config = dict(
    rope_fraction=1.0,
    init_std_o=0.00518,
    final_lr_fraction=0.0,
    train_tokens=1071000000,
)
Each number is 128 + 24 x the weight over the matrix's rms, rounded and kept within 0 to 255. Layers, rows and columns count from 0. Numbers have three digits each.

# layer 8 attention output (transposed), 320x320, rms 0.11, rows 224-278, columns 0-79
098144126137154152132133145144137108085124118128137174101118172128146121173089119085166116152133143113142145101136075124120095121133162168144121100097126105146134167121114147074111120117099139171150125115110116101154170141096136066104134107
099132119078152122138158151131111156167105120162119104132145143128117140115151133157113145135104122135143143137123140095123123138132143117070136121100116111128117114114119104173108163158159144105126147124111108130119140091119134136131090131
114153151165096096115158123141117149140132113083078089139163094137132178140150137129134138125118161147122149160134103162108112141127122148175134126126165082109159125121126108131122126126126149140119096115136103118098116117134090100127119124
114178143135147159144149150184116092120095132151127159128138136065122134145129144098108171127155100142125121139122138087158159124153096125130123166122118118132090145144101128096111151133108158141162132117116136133168085118133113156108105112
149109160123151163170149104150097088148126140124095141119116155150099132077191115096122102121111172160130125156166132145124102121117142116112107160156122123142124135100176136108107112131109131184120088109066124130138089125144141161159154156
142122114150125154168101127150133108150121125138120116109140115138167160146153134117137126136117097097168143134116155171111125110145148067143151126096126092145128099111163133112146108144088101116106142137139148153136109123146160147118112120
125101147146118148145120151142130124148130134146139106117134153114127096138137090119099106152128157128137118160102113167156117107123148131122150127109093121159115114136100103156075141105160169130130127128117171151096122116087161169130078119
097145143131099144113134131088124116104151113111112128141127153093155117125105121085104123125130157118142116138123149140126160139123169144125114127084140081142150130132123137141176131094118163100133106134107097133139104116110116119125094102
159128150126121099188106108138136087129110131109132097130136163109114129168108128122154135130159181092129139149109131141134132159093132118121141128193084103154111151119149141142115123140106129153104132130132144107141117125143119167126119125
125154108159133091126147122138106128160188091107118128125114131109164107145171105149118125092099152120135122119147148105119129141118127193110126106100128069136116138175150128124129123138095137101168169115107157119130120093151094125151150098
124161132075106121144145139093131126128105138095132082074167140114157134126134170123140133163128110101156105179175096106122119096132124109133161168125114097105119147122144115113156145155119128123147106167141162092113137120156095155127112125
111111141171117147168126153157107145153140140127123133125133151158141139160122110119111091125143132117126102146133109130109095134127159045172143170152116160106205138161170124088133176104128127091098141111134099111097114102125129173151128119
126144156099180124118130096088117180119100159082136087130188141125142124159136113142137145152126148153122115147116120104104143104139097127138149105137141109103127153169126110091158115081139139130109129086099133146129101148154134129131121139
129150155189133119109108117109147121119140173146126077115081113154124120148171121137123122098169110128121138124155079093085141123140110105129127103106108130126144169099109136091125103141142034102140110105142115128080126107109133123087158159
113122110152163088114134112140101115162113143196156115191105108162122127103126145130084148106119126104098142119167146121131110137104100115136146138116150155141155108138103151099093117080159100134118155102123105085127098136126113102112087134
176130122139149115104143149155139116148136126123149100141139143134150128125116160168147094154129132101143112136096127134145100109161093085134121133115140179117114125161132163159131175162089164153136128118177143104144124125136134129137112131
141099144089117079120150115132134124122101123148140146125111095140164130156120081136114137104126134095091121127096102131103121169139139102111095142097100148156130123137156118160152139115138133146157169155088181114113108119172120181116129076
138137145133123156108160144152123113119097117179130118130156120103142147146110128094129139116098130113103090128127108073112132144117153124189131120131151078130117130061147173172146143129145139108106122113130112183106145082096120155154132159
099118152114136161113164129114149161120121123134129155169098150146149139114147156113175162107133115103117126132101148138166103144157089117099108147154101124105105117130118143114108150123080133121159066130127123125130129148053106140066145147
120166142137115127094120128108140128151115137114126101095129161096159127109139159160145110150092153167183113132121119111142108103103110105119126139144134142176086152141069154106126146092085119123123143122124134109114151144134101142142138139
140117098142132104140101133093124133128123123134133135136133117132102109121111135134118122127079116139078127112110112147172117124115129156142152096145157120145126148093127137128133127135136120121105108143132131126135151118121129126117096125
105121140090113139122162115133133156123112118133121149139081104071140141146168116156129117122123120090152124127136100150095095105138136126178080198164141129144110142141155164128099155154134124140143151152126116086150108131116138113152140107
157105130125110132133153165133088130129114121163099127142132171118144120099146143085122140122121128185125107128150122167125085179096143136100123166162129129122124111120106108142133132098119103154144108105132135174084138099126106112117129114
128110103133135102172113092110124117137178096159129090138139133137114097117135098145097162171114179140125170141099095127117143129121110125151099165155110109142114144136114117092090122135104123175151113139146164093136149135126145128073155128
154109131080146086157137153126099096081161147121127139121152110102131138156115096159095146110168124139155074121147119058159143142164073132146115123153170135141088131138159139136147104156142096116128143122108147105107182106115099129140086156
146140120129155176137159136114097130129107152106121135147166128135157142129113142125128142127158149141122118206101151160148106122138085154121106130150126120121133129093146101114147114121153125112140141121147120130108118113080088130123129109
107123125125112139133119150162122096110141105094107142121114130091116145152142102113112118167136152111105116170093167126179133097108118132133089148146194151159135126126148141099151136118131163112066132130136119120145124118146110146120123144
068126178150136126124110172131135164144128150125128129112135119091145135127113107125099133129100139139116115136164131125098117114146136144151160139128130152151120096151133117144065159094124154149154140133109181104133154119181118083142142151
141112139135115133101109101130107135128158108113124128121139126102147160119141142109123090142131098144121124083113121120159105165124142108137088134148096123141114125118114111136082107122126170139105106121121133086137093117124077131114162080
132115145179110117120169128182131120087151146105131120116111143123096166152094125126128136150075151135118141111107097151153135104092101162129159138143108091168120106150147149146122124072138169147130187127163142136128124186149112099148123138
135112152080116137136093097145106149125089139110143113116121108097139146115142136116068146141118146185123143075105140080116097133118100127146075151114151118147133097117097086156122127133130126142131088128116104110132138148097128152142077121
109149149140132155100207125125089129088172084097129133137139105145118133128168112099080157125141138109156124136127138136093136114161097117146132126117106100124140134096113147124130131118123147123131147077177123103139086096134148128113120151
134131101113127102102140160195185150154114147096108162118153111119152168144122097125094102178160121150120154138090155144139105164179152132163105098136126141060144128146135131126158104131151128118141141136152179164113131129188152162094147107
127149150120129135114151095144132164124170108105132098132127138136138128107148154137111142113101153140118099094167135102161110110117167133164116085151118183134092123132173136123182088134103110191142141158113170142090158144120156115103117180
107151148184153109138126136111120126145115172116125142152126129170147158176127142126086125123174073107084133171175116133105122111130132113143144147162091135138124108099132116089098152102137135158123138110097103123130165164123131141112075084
125123135117096166130111158145157143134080133092103144081119156173132093132090100149118140116130125118145095130170106090100102118133181107102111149148076176100121111081126160167155151107078148159069094140166140096075110118141112100106109129
142071132124149148199146190108134149170108107078101079141091144157100145152169147161085162106061135140127106176137182155106151144180099133100124110104125170099177136123131116123130151187086131123122141150161114113157181125154138148118128131
119108093126148121137115125115092142119144129131086158127138170140097147133176128111131173143120124104114129142090121119144167090106123118110149130203148153087133114182165169119114145107139094107110160149103098116109109107097140176157109158
152123158130127124163180140137096140167136130106171140187120139120164126093110129115146129114109117115171123109103158108124152146116121136100139134153112109110103193185155124122105094142092111145109175136175108142125119126146160141136096109
148125169097122164129170123187145153099162140137142113106099131137085093071125115140138137124142108109135144131133118130130159099141121112163110149160105144125153150165158126119196112142074134197097123109113129138115085107148161123095100094
110146136118094096136127123128125129144155129098116110136127119115192147176123097092151114126084118132114133076148127121156156142083101137087158166129147114099089120143105110087112135117076146113113137101116145091154147120147174134119175170
125195145114113110107144143082130122159132181127131127133133126099105124098137177115112170157068129149094127099127121080160110082119161083140066128136081103092150148124095173123132116087142124110149131124133134122154145111105109136143123159
129140138129130080135115122086137132117136165140169142086103141141148122118102170143059141130134077134073167126103112121108151132154119128103105164143135165165117142112096143144128107157116133126068101146121143116140154121174079122167159139
141088159129172134119142136142096161107117097141132107133161164098139142161127129135104127164144139128126125072134131174134142136103124070095200158139112166123085109139100140144113117118125129148176083103143119104172135141131109164114149132
115168095117143131089155146131121115129113119122118126082129104162156134130180145141138145163113105128137101123107112139092151130139120081138107114160149142136186158133161177144120134128150120154191186090136072148152129083153169195188095143
110120129116121133117179128125151084127114123103147133146213157135073125180173134184183118095128144108164170169164124155098120130128110138171128119134148170138127149132115104111154130158136160156112118127114095148135118128140131174076100140
176132109085109115107144181153161152141103108123133121134157145140119101122119124143139108121198144123114149146113114112180141154110117128139134088148123123127135111143113111089147116100088131110118093132075132144102128142136106152131118137
151115110124115092093146127086091145162116148151101145116139156137102136094125181150125189124122091143114117150125107133106112120101140094134124109102142166132162106126120141150120137162126182104119150158130089117099129095149166110122087110
101118154125153089124143077124155129146078115145089147092122134136096096104101133117141127108108144141076172139164130116111112107126121135122162171132153106068128132128157142172149157186129185108134114096137178117144127094106101111135153156
115079132094137125119103121109094104140121144121149176117116114154142133116113071135115116126084178164212135155112093132143133145093116155122144136163114155108115135136083109143115130117114096150109145134151152106112108146135093159156121136
120080163135119112106114124148134122113121150111110131119122157115141089129155112120131124165149087139138104139172120154115161094152110159158105118140172115106072120102152131170188154114131164164120149112089136113100162114178131138144098168
125143117170104145172147113168113146121156164115129151114138175107141141154144152097123126118126099086149127099114132117133109135119089111145121144132151110102146118142162130102122129188150076102087123109127110147136114156111108109122122130
128119107109161156164152123117163133104091171148157116144112088133113125116124136151128119111118080193102134111098084116145143163100140108153118087137118150150124100111100176169126189135152124122131131158130070142109140127146102146096145102
125147176150177103153168113134125109095162117157099092157145092120072176166129169148106103167103097116102147161131137098172144126143116104138122105140154191146140128091131100120170100135092090124082116147195087090078141120142101132116115168
118143115139158123105142115075101161103146141115132044178142110156158116100096141123106097124118134140128129111130069122138127101133103128170157151123141170084130115121159120131145152074142130106144089101129151127134122108135124143134122126
# layer 8 attention value, 320x320, rms 0.123, rows 225-278, columns 0-79
113101131155101124144093126140150123132153110129111132121149095125148105124129165094148132112174104112128129130109102148160130111139128150143133129137137138120141111115174131116132118109127123134161119115141128147123122137148127137104142156
128129138121099139177166202136086100126124114167159119103081145117121108121106120080127111149172101152134115083151123161134135126133100118126095118126113154172113141127144148096093121126134116117135158133120161106124122132099149116121121134
155106132111123120102098130127140157128125118134145118137129116148140125112130115154166089156124130124104123131093105192115096131133141166112145134138116153134129096125143120130139137107133105118107141107123089110098124134142113112157106122
088165143130123118133119162112145183130098102102157135139132121135139127146133126127095110129100075087163130139127127112116124134131114130141152069124134140139124125120139134166105124092174138121111154101167147100130139103131092133114129118
116171108133107140128151135130112115107114170118148149114121130128095122115112110157133098124138120162086109156121091119120115131119092161128145148138092183088119127141127100134148192103176166153149134151113124119132112145133126127169122109
128135129127088112160120114141090169137112085117110096137128094140120157104129128163137138106128148126119145128101148145107134131120099126141120095131131109145142150103114163135121147134123114127074134190120095114113158118154112098097179146
133122120104139142158120143169133117176095146145097117144132123136133120143121102178163153138100133117146111102093124116116139116111116144120154126133135109098123116139144142136104090135123138142168091102173128138143155141103130129118112120
120138093132129132093169115116120147139142134143107152124109093133126119119111122105105114131116112161113115129141125117122132118143072160150128122075116112129127157149119132138155153136130147123124107111158116129148121134099106108132162136
150110117096110133120151119121152129127124149159135145129132108173146123131104149132121153134174123109116109102129120117126143097122157089111147161151149147105127132099123134118123141132116126166096110142158094134127127174135138119122112165
141104124147112122155132130142141120144166119138117157149099132127086111124104139168147099113105148140105132116078148158132142156147105132141107135141158151114131114127141131150117110125143110160104108112129132120133152165117146105144113085
137130090140136128115147127145137128092124137108167111132123139151115140113115134139144171126115116112126122138119120132156097108138116117118115114118098117131089097112116115137127103122117143138175131113173123121160139158143100130118118128
128143089150104136140140153121140098122122107153126115120126120144129142130112117099144124109100106114099119104127135134124134161134140155109109125118131097152163095089160136174100176160111117145107167136115104099104128130095115121109138135
114125144079112144167129142127143124133126163131147145132141145147123134103088115118119165128132137101116120104106148133156140122105095133137134141140121150146122097139111126101126129106124188151102119148118150125174126145153101115162112118
135138125106140128125150129133138104116107153111150135139150133118123120115106132091130075163128102111142127093150124117133159125126121163109126104123075122135099122130129131130158155161124112128108132152108140186122151098093090122128146114
119141107135153128128119153137125114124097163138112148153154139102106162121122127082139173105137104139130165112148162122127140141129124147105108146126110132130173126124158062127136121101158112161096137131110097154157133150126142119112125136
108150128127131168125090138145158152117156113145124110109144111108124125138111140130148121120174138125115123110157151142163112108132178142131140135168168136107116142077121158086095109116139101129153122093140104133110158134111157095164131146
099091112129133109121108075139174147101140118076121163153119151139142141118125149167153132133123109151123141113132149152143109088155135107088133136134148150109137096146143111115124130134159147139134131099096150112137097144149148158149124097
122113114138143116111121137158107088132110141139133109129151158124108094111129114115081119123149122149142105134135097153108151129115129137133138100154170125157147136149092151155130138147148080144121193145121125110143123105160158110133138130
150110132150155176116164169119120136143143122140159142126136116157103129142115103116142154115116098090075107129122155140100113139133147161148134165151131085123172123137174105114124111108122138132129119152138108105138161098145109098053140138
145103108129132106121142114159140115142139110147111131118098150105139161150159126109135099138116065113142115131168111111102139144150118099113123129109159162114129140133106115119128128136171170144158147098110135115143104142145116118124163130
159134132175127121134110123146087118125150102102135123145139133177114130126136123108125136116101124143151127150132151101146154177127123137088187082110121123109109146105123117137147119139146131137145114129092124138126148128157125131133086141
100112104137138138152106109124098104148156139117103103103096102147146148160111138151122100120146146100129107148079127118128145082149154124132102101111140118142147116124135148110107122121121115090127145149148126116130144137142132142135160170
126143115126128150078145116103127115143149122120155139114115121135134134130119125078120119117136105126143139158152154127140136134133124150130133124102150142122138117149114145140110083108118088111126110165144146157110136121095102141164124162
104134114145107178092100115106148154137130092143122143107124140157160145128163126121127129097126111127123173169131143171133101120111189145110162118121109138106157140137097102142079155140098128136146147171138103134120055130136127128128157128
094121097099106079127158152138167130176096111143130122102112129115098130105111125117155087133149092165128126106130106120099131124135167137133131118119089121125149127139115136105125113148110147122126131137149126141159104138132139126132093121
135136137134151142116126139099115132131125159126150125135139145136127092142124137140139120125116101128136141116117094134082133170150131128128131088148126141115099160139121101140107121123118057161141116138144097125113141143133145108129167126
121091086146106144146122107141133100107123117125109138126162092143144137153135124127164124120108131127161149155121149096126131102127124133148147103124093115096124140144151125145139153164131136097137111103127128142163120132143145129107131128
128168120144099097154132137111140122157123149109158108136107102160111110134122146118118136140114124125105114127131140141092120108117119147110130122105158150136092167121094152143157123160148077143153147135133111162119136151149141128114142162
125139133084149145124116113125131120131125129162132143116138087080134141126115141162117142103114131107123086119135124121111115155140109167167106129124106113108153133128091118118125132140131134114118100125101125136127137112097117158135098126
120105132164117137104164131120152089125130123153117134125178155149115108098101092144161143113123107092104154172151143139103142150154185123132167143146119132107124128146154168109156132110149123125173140125140147147116066150152115136120147125
131112122153196108147127125150128137144073112128132133124116135093132140151120129109172112102141112120127130116150129092134144106122161101130112130141115152139096137156147101141150136138126141110138113149108134121126131170113101137106118119
113131159139088137137118121091104093144162133151143113166124140144101111133125114131135133103095174096156119115148129120128113118118137109137124153112138131137127124112149150129112140105126143135150147130139105129130160140088131129134144147
133118139147127113112146170136123068127101129130147158093127147117144125141105125119149117149158119151104126163080193140098117142153076099098156143120114105120171108131132142135144166104154131096134144097088077109145128112119111119128143104
123112107096108126124091138124149148139124128152175127128139123129165142133118132132162116132103123138160132116088113113141143129106129137118084092115169105084107152153103140156186137162138125112134109130152102142132108104121159168145133158
090136157112150115123127110137081121153180169129127112123153084103126154108138149126130117134133134114129120121076139132136127138119097131158152152143154099154122129158093096112136126139144120136158153129074134145135135125108147122133150153
139112095108101141125115081121130167129126123159124160074118123109105118136140117136142134147147144100139142114136127094143109135086138125143157143139130111128121160102140115115149081095146131127123124101115110130088077099105131117103080139
140156185110138131111146127115128158138144117123127119125125108120114122119102116125163086126141117159170110132127158126088099128175135116155117154098107091151115163113112114142115135150107165113136116086137140153105154153150144131110132107
108149108135135133123091115111121148093123135149089114127136085132122080158140097142118107143137116125145155132135124133123122088160104107114145093112126117139132069090106151106172161123134126135180110094126155132124143121129115094116114096
127148119106176134076105102098105138135116135180141158148146116126140128148147163138129133138127143150124129119141153125127126118133140121147136084141155106142113102101082117124117141146160135082147124127118149103149166122136111133133156161
144122126107162145131101146090123132124117126123121139146116123150102116135123135168082130113125149117138134141121134118135120132128140147160124100127150113162148117121094150136108126162171124158141127120157125172099128125188125115109106118
166072116123107137134123132140114120144098124173150119167158123154148143141151105125157111097136139136153108111097109128141118130152110153119160154146142168116145123130153123147122095142097100132134128119108141134131102132159134125144112112
156116132132116140113126129149128135102151157134111134156141170112142126139151100139142132149091133142137081136143166139142101132101151106154128083115137112073141142125119120106136112112140113108160138089122134118117092143113136104117129111
133156100125097111136136136097169141136113116114125132111110121128138121119124144137118081127136111118103135171160127086110113123152155162166085145134139097150131130126125105115165116106147130123096132127093156131111087121131149106127138152
114117138150123094146122137121135145152149135132147147150147118130125096127113100161130085125116146181123162123142140095141111136114091133119172136108136101130115116091121129125127089125111113112099141168149153127087114153116109135080127144
131102111111124107125106141138142146116126117115130141109059129126166143086109133111082128147140088153122078152158106105147139125129113128131158127080124105131119181123096131119100106130113093096135086133153125104127131110153129174172134134
126132137139145158135143124126111115147147117151128134133119118130134144122114134107124145140077138167117114124149141161103116101123115128109106152145125118147127152128126140124124157148164114114122167106153125084145098135097132111127147109
096135128123133167156097106153136104103132121125156119147129101125130107127130080104108099128139167129138129126133135113122120178135143155111141145164143120116110202142159111137119091123095119112138105123117170129151166154112110140139131136
157133128150120130156141098103116110118175169097148147112137115144162126120128122159114102154160114111155081127078101108124115147133135153096096107110141124116123099101107138082133113120111114117169139136147151128110120166142161129116138101
139158121159112116161143117133151104119147111114089096134133131102098155083149160121137143104138074095098136113154171135157130135115127110149140112132129121155158094141190139126126148155171130080183105121115155172145117135134145093112112130
134165114084137161144117131123137118118152111161131115126133127158130152131150141139150145099075165120129124105128132104138110119108135120158149121140102135151149141159115148070108129115163131104145156120131129149126144122105144104105157137
109134138135129115123106134111108109127093117106107152160101124166112154110127117163156124123167173119126126138134109107082136122126119143084144131157116141147129138116075115139148123106102128140136106132159158128116127083159125116106123160
112131129180135079155139124107098158188130120129123115127111117128134110104119099127132110145113118123150119153166137138086130104131130119129151157129146120126139159094128140098158123161096138163130104114159142116131125173107162138115133179
094135100119079138148092130117126137129124141131136149099106165117147104069121123121161126137147118107135114091119111142134124121099118129088131146152124140081111104129115161124105144121146142153110129119124168137150112129122121150126109120
128145100131106121149106153167153124109131133137159144093134166130114136121137116141146124128122129109151131159123166138124151144130168123152142096141083106185137136136114132146131111167109129151116122145087104113124115133121150141096120147
# layer 8 attention query, 320x320, rms 0.0979, rows 256-287, columns 0-79
104156143129112151076121119129118126153115110142125132147107151088128105137114140103126136096145107113149138121109115115157113132132111120138152151149130115126107140113148103127147100121162130114125120118132153114079132135136117150150121136
168143131131110108132078115104113146125132139130144135103141106112121151111134109134143118144099136111109123123112147120121108089144163157114143139126140133140193136113179092127098133128149107133157132146130103105127111112153120118128130125
125091137073115137124122137123162105089152158120089107155133134133157115126144107108128151167156103156080144105133136110109105163077153140144132128135136104121136139108157130136146097093124141141128138148107135150122187111086151149132077120
119098149143130138110148115117141130149119105107125153145134119141114127126119129118132165114096083123151106118104132107167091103117122105147129131107120139151143138119132118101103121135131124119160111120132160105104081092089140094130140113
155142114112124097115126154117163084131069166115125098113139146192130129110164100131079141140096135121103165116156138135177128179103124116123120129116134103108130181124128099115111090118192115100149131085152130130135112163121118110129134143
123131125119132108153139125115072090133133079123104135148117090080142133140095149118140135128113153106103160127134116133152124136120143177140123117126148133056164141172143133114147115121123129168116107134134101121139105123170086129130133089
071106157117131133091150124127104106114110148129126120119120101133093127107130140106140120095113126100104130133103146165127122120099089144137180108127113088121103155115113117125161114128147131116129148151119150127137188130133128126132098143
151107141118109121165117154143097116141163145108137084134124127130146128107162127099170108111126122169102140128140119137106100126132111125149097066110107138147183131138140129133141100104142122104069141103133117116154166133150142140096130161
143115109160121131117147136099156183123113158126100141103107157099103154136151161067113156127105141119148126137119111124130163107145130116138126138146145115132130125119124077148116125162113149149148142134105132113136086157143140111149163150
161107073089195121119145114133126111149125129121111117159133109095135154129139174152167140162081149154173142130086163129116114127110160122133109095165120148118094107118137116141156147106135140147120158122141149133147110177165127124131127124
166113124123096114139122120091114132152142135135180116181134108090136116111157127151150146092093143146132116110140119164128106116075146117155125145133119135151082092122125133143092082119155122141173144131135092099091109140137167112106182128
113140082140158112122128126128114133150169141148153118146103113134150102086117112123128129122137152084100117097136088148133125155112146131099081092127114120124155142118145116109086138133146138080130115139142113115161126145128110081127132115
145128126152139073165144141141133139163115139128136097109130068145161107141160104125192097127160139158107159081156158116102093136125151095124113108151125132089139091090132114135106135091118131112113163095144150075091112144144112135128095095
128111120115131123079072135153156095140103141145107131080159114174152130099158111121131162163130094130112162121092145127104136142145152118101087135126090073124095141145119142100159188133140121154160132083155116139140135136138097131090148169
134123136147179135133182157148122051136163150119116144110126096164119081147193118104103138149125139147096165097168149126161143100118142156122151135102118100117098172153154124147152162088139123144100148152092108156142133115115142110132119106
133104119112147120122122133147147139133118164139152161134111154146111121162170091126111132147133151141122110111113121123143136107115146112075109103141122128111195102154130102068109081123076119147114088152166137146132134135157152134135083135
098151114107174147170141119095119162173142150105130114196079162122181143118060108089114112163146124140127117148115115133181137105123129097132132145153159072129121145160118112143114142109154054153132111084153110156135113164143136152093117061
110132161161137105171108142141126143126141108111095158123137101125117116113081115125111154101119160124155124168147142134105118164146106125080148104088104149119131110123123141138132128154097121101118085149146138104116152136102127122145076108
139169112107124119146117151152098144098096119106113101109155154121100104141123133149145115123167182134116142161094126118134135150149178121174105144122159154132067086114166098167104140134112137130153088118098148116103146190125106104090084113
150121164092127129137170104070157106091168080106113150140151142122162142095120153129147141107142146125099143094061186134101129155141145130116108175215152111135130113129099147121106122123128115131095150128108088106122141139127135109134136105
140162155153109143083140142115163157150169126150135141098131107132087115115116126135156105157127141128139111106136091163151149111136149111134116143123142119186137145104111109107124080115095123102113154111138102119137158134091138119154132125
132154111125114132131134099092107143165155168141136141137141171190138129101119140107162119122129125129125122142151124145123097085142121130124091063106094126137107150180094129146114142132125141124136138121065129141140160139114147133144134145
135132117076141115137114139146088145185122143095166093093126104133120091154142079093138126137106102082115114098122107114133154094141123122098143126167125160146179115137128126098124092163123071152102093098142113074118112106123091169161077161
153121140152126128125145126115111065158170141094160182127160137100113156116092125148097106118122122086122135129127154126118179099108184143122092169129078161145148105072139129127117064130106084193117125114152133077141125128124110135094131080
138123149104116125083146121164115114096107147145138145071096130139151126108121132130146138125071176113179157194149140116102143139108125117085139144119123110142084142163174123141113154089107133152117150103119145111121159129133151129158128121
122110155127158172143107114137101139113139092137120142078106111126116116147117121098141069084134098131124122136154129115099123083082109139155082134144133074088138142169139095134090137170120139119154116103073148156099144132177112162116138154
111144130122132132085131106117101172161136098104085126129125139138126126138145162120115132177141134135155115138120110119186137101096151147161159176128097122104153106150145149131114117122150083118148164101114140124167138141103118128128142135
109122167128156101176099142179140086123107091139174144117126157142072148166127157140141157154111139097121124091124149146123119143127101128143146116129129091138093151096133159142140158090122151151080119182115113144142150136140089105148110126
139121133153148159106162149113126169125100118122154125109180141128164129142124105149119128152112171148127113108117104104119126121121142149111118146139116132125139092095110172117139129139137135143126122155087123110087123133123086129151116117
111131096140082135170118120157118132121152169110149148160125114128128177152128128174119137112124099063120097126104131125110122113119119108080086148099126162136092134083157119109091098147136166121171122138100110135050162126149104103104107135
086113148142114113151158154143085102130118120141105152118151142116136149111144154162114122134143102142119144127165112106146142127119104148166129182125112119156130121128167135167149159111102154143151092102074131139137130116093145128078133191
121144110118158144150137113134095117193092095126147102091160147109102113123140135120101118168152122184153102168116135133098138091117147138104167107118135104157153117137154075174137116114097107109127175166179154135102175173101138079115125163
# layer 8 attention key, 320x320, rms 0.0993, rows 256-287, columns 0-79
129133110133141136114130134108147174144139128108122129104135136153160137102153149138126117137161154138136092153125138111154129138133139137124095177131118108129085102109138124108143120122183121130161185098128130130149123138141112144111099123
119128145116132151095151141100132119132162122153120148132090164141115143151130162120120135134159127138160155119092118136130136158131156096109169146157134132127089150132140132128158082122160111110135157153097123148137119135147106109108100136
147144107141125125118148133113120116145098135127118153149125133105152067149145110168158101110141131110153104134103159145122134118129095122161142117110115134103090163105145127142109126125162128147112091160127102123091128137123156120100118167
125127106113116098105100116133099102123108088169117125146146120156114085127122135110096109088158125158116135118115149123119152112139141092120112115141082118120129136110115152134155115111128111113123173128109101102130107130123091097144112107
121090147104093112130117119144142117155090115127141151135122151174136053177157121104128136146184124163142112106158167111164139126129104109128089142148137127130153156105119130121149166101129122132106203091098127132165121129104150144091133155
111137115142094117099101113155118135128099121135128127114118161171127127088150152140139131144082172157105150130141134093139142113114137130119134129119141127120137114124121148124136157123106173118127119111135136091124055171086123131142106120
134160142096156177135088201151144153146158124158173097100136135129179109150107154117085122164133109137118147095158141112179175141148144121105114123111123101102154112108160119115084159101151115127127121069140156132097151126124098123110128143
091093139147125109117163073132126135157072119113104107132123145150088162149099131102147174098108104123115178125111129124131152146118144117127121083126140137110097136136121143123127160142087169103140154135105152156097142129158158118119131181
115115155148124100119145145156121125119127095148132145160133121106130111097153141139188102143138125127086131138104144130115125136109108099131101174122136099095163188148106119175141101137133101142132119148118118149121100128110121101115106107
140147102145107135169142131110122151141146115176152156104122100148124079136116101166144083135175157094111146134183153114131151149149105104127145149116144127117121124149126128176105105110093133133087096128133164089138085144166128126084109103
117103151123155140151130136122136148110135130139133111123121135128103121120138136107118122123131118157090084131185131103146087128141107154089140148144150109149103127149115140128107140121140133136107136143127095161158109127133149098174134103
103170084146124145134155102124139116131136117129115106116131122111109096093166120147112125090158128133104132115136126158115117153137135111132100127113129149100136190123112160108106182140130143111132151137156168124137070124143155116138132099
179133136138112113137134059108099110122117155076175074164133110105124103118136127151125139135109127152148135143168121135093093132118120145171095109131153165140160138150115148143102115109117147158128138152174099146103063132195100142120091078
107162149116117166140143110113110126184084122157167114122132140113171136128077164094126128156150130128141137122089109095113123165126127096137136187133126147135127123158119148170108133093139108139073139128071147136150114147114104095125144106
126142142138100125074121144195092121134122168134127109076134138159144140148198115081123165164129111115136082123136152114148105129159137164136148148097131116122151173125111093160142177134140158116096096116130141142134127139186171105121108126
114086083119109106111160156162161187144094128078125105098108169124129125142160095107111166086153201118097087153110112134136111135136120120119126095177114126118164137133101074159139112149154085142121129103117101181105167142098113144119106107
096131117123106120157156085165111129160084155148156132159111122179167153118131132123114105114116089169129140118101126129092096138087162096157122111149133085144159162114130127143073163093153106121130135128109137141099095082167144189131116090
158120136153120134128123102126109142133166081110109141117126123163138124103108125125107144116124125119126114115192107098083097138133171114139121111082098097117152140127104132150135129149127126118106090127125149122122155149090087139145155083
141151142106103163098163118130161151170160098082133130103123114089059092079136143108088116106140125107157166151153102131136108130112102108129167143152135145115144155165114107136128122144104118152121151114057125114142136152135148118122098114
181149170102116081164074125092153131118164073106177148101120169118149098142113122132127108123117161155134088115129174126137140201127130170068120136150137136162124096151134139095137141138138129134128142096119105110109150155163116116117128111
149138099202075132149142139125151140124161184149139138163142095168129118124105100090089095110109107135161123107139085083077143145127127144145104143178114104151126144125114138060116139150160155135124127149065087123109150110118152095122139125
104146095122157096152158087101144124135145186133133112133129132124109119117120140135156127098118098110148154147101121114113081115112127157139118069140121123098091170167125138128093193140123132125194132126116117112109095116146160162110127143
128155133109052092155141113189058125155119097130156157110118110150106104093127122092105126134080177121134111137125116118119084147139162136090131048144119137120126090104113100119130124091126136102114095140124136103098169090120128118131101123
127133136144066105154117167150133156119103134133181143121114103114116152141139132125106130126126187122143126136173149135077107113130077114086111198117101133086112150123156139142089133126071126119108138115096148092101080127137154144135133162
124083154103139108086144145129133155102123115124148138103078153118158126092145093119118130082114099157159122165139128143173140064145134124122075172120121114132106156104101154142129149112128077183117139122136113140127096147100142140182164121
142122179147156149154123109108105153123125122105100147122093110143163159134108144105169117107128130127084154110162143128092088129104096123128114104177137180107073067219150118140116130139102091121113143126085156122144148125152139121129105193
107120091109135144176116105143123149133146141165131156101120147144137073125098133145141142158140109128152138144171165077137071105146142141097123108101133126155142152136122145106156111179102175138155133122139200107103159130119154111120177114
095145122148124154143133133172105089116125119102105074169162156103124140093131103132107157122129121140123112085147129089143104088115144133149118171142156133162160131151089098094125194115155145118147119166115142176129195145120184118129145150
115130082126194118132142136153185181135153104142126139104144147126170134170129095136164090149127110149089104125101124142103139128144117132126115174102125135116155120098112120140125118147174114136127132134102109120149138095111105163120094153
107115116091157149160140140073116107129136195092077135099153133110119181079127149151135129101132123108159148138161114113158089089090183104165118133099106169138171130073141123091120118152131155136120120112142118109106126158151149149159134108
121135129142142104110102113143134124128121196119133139137128110145145169130101153122113139173134130145111129145131139165132120140142097094107137131150100089113138156134126093098128123122112100123147121103082139146122143095133144151098142165
117134113158090086169169129144095083178087148137172157123115113088119124100122137137140112150148139154148144172102091170163148115175165103176116119170124101142125150186112163133147136124095107116149137198152154128120141153112137119153124109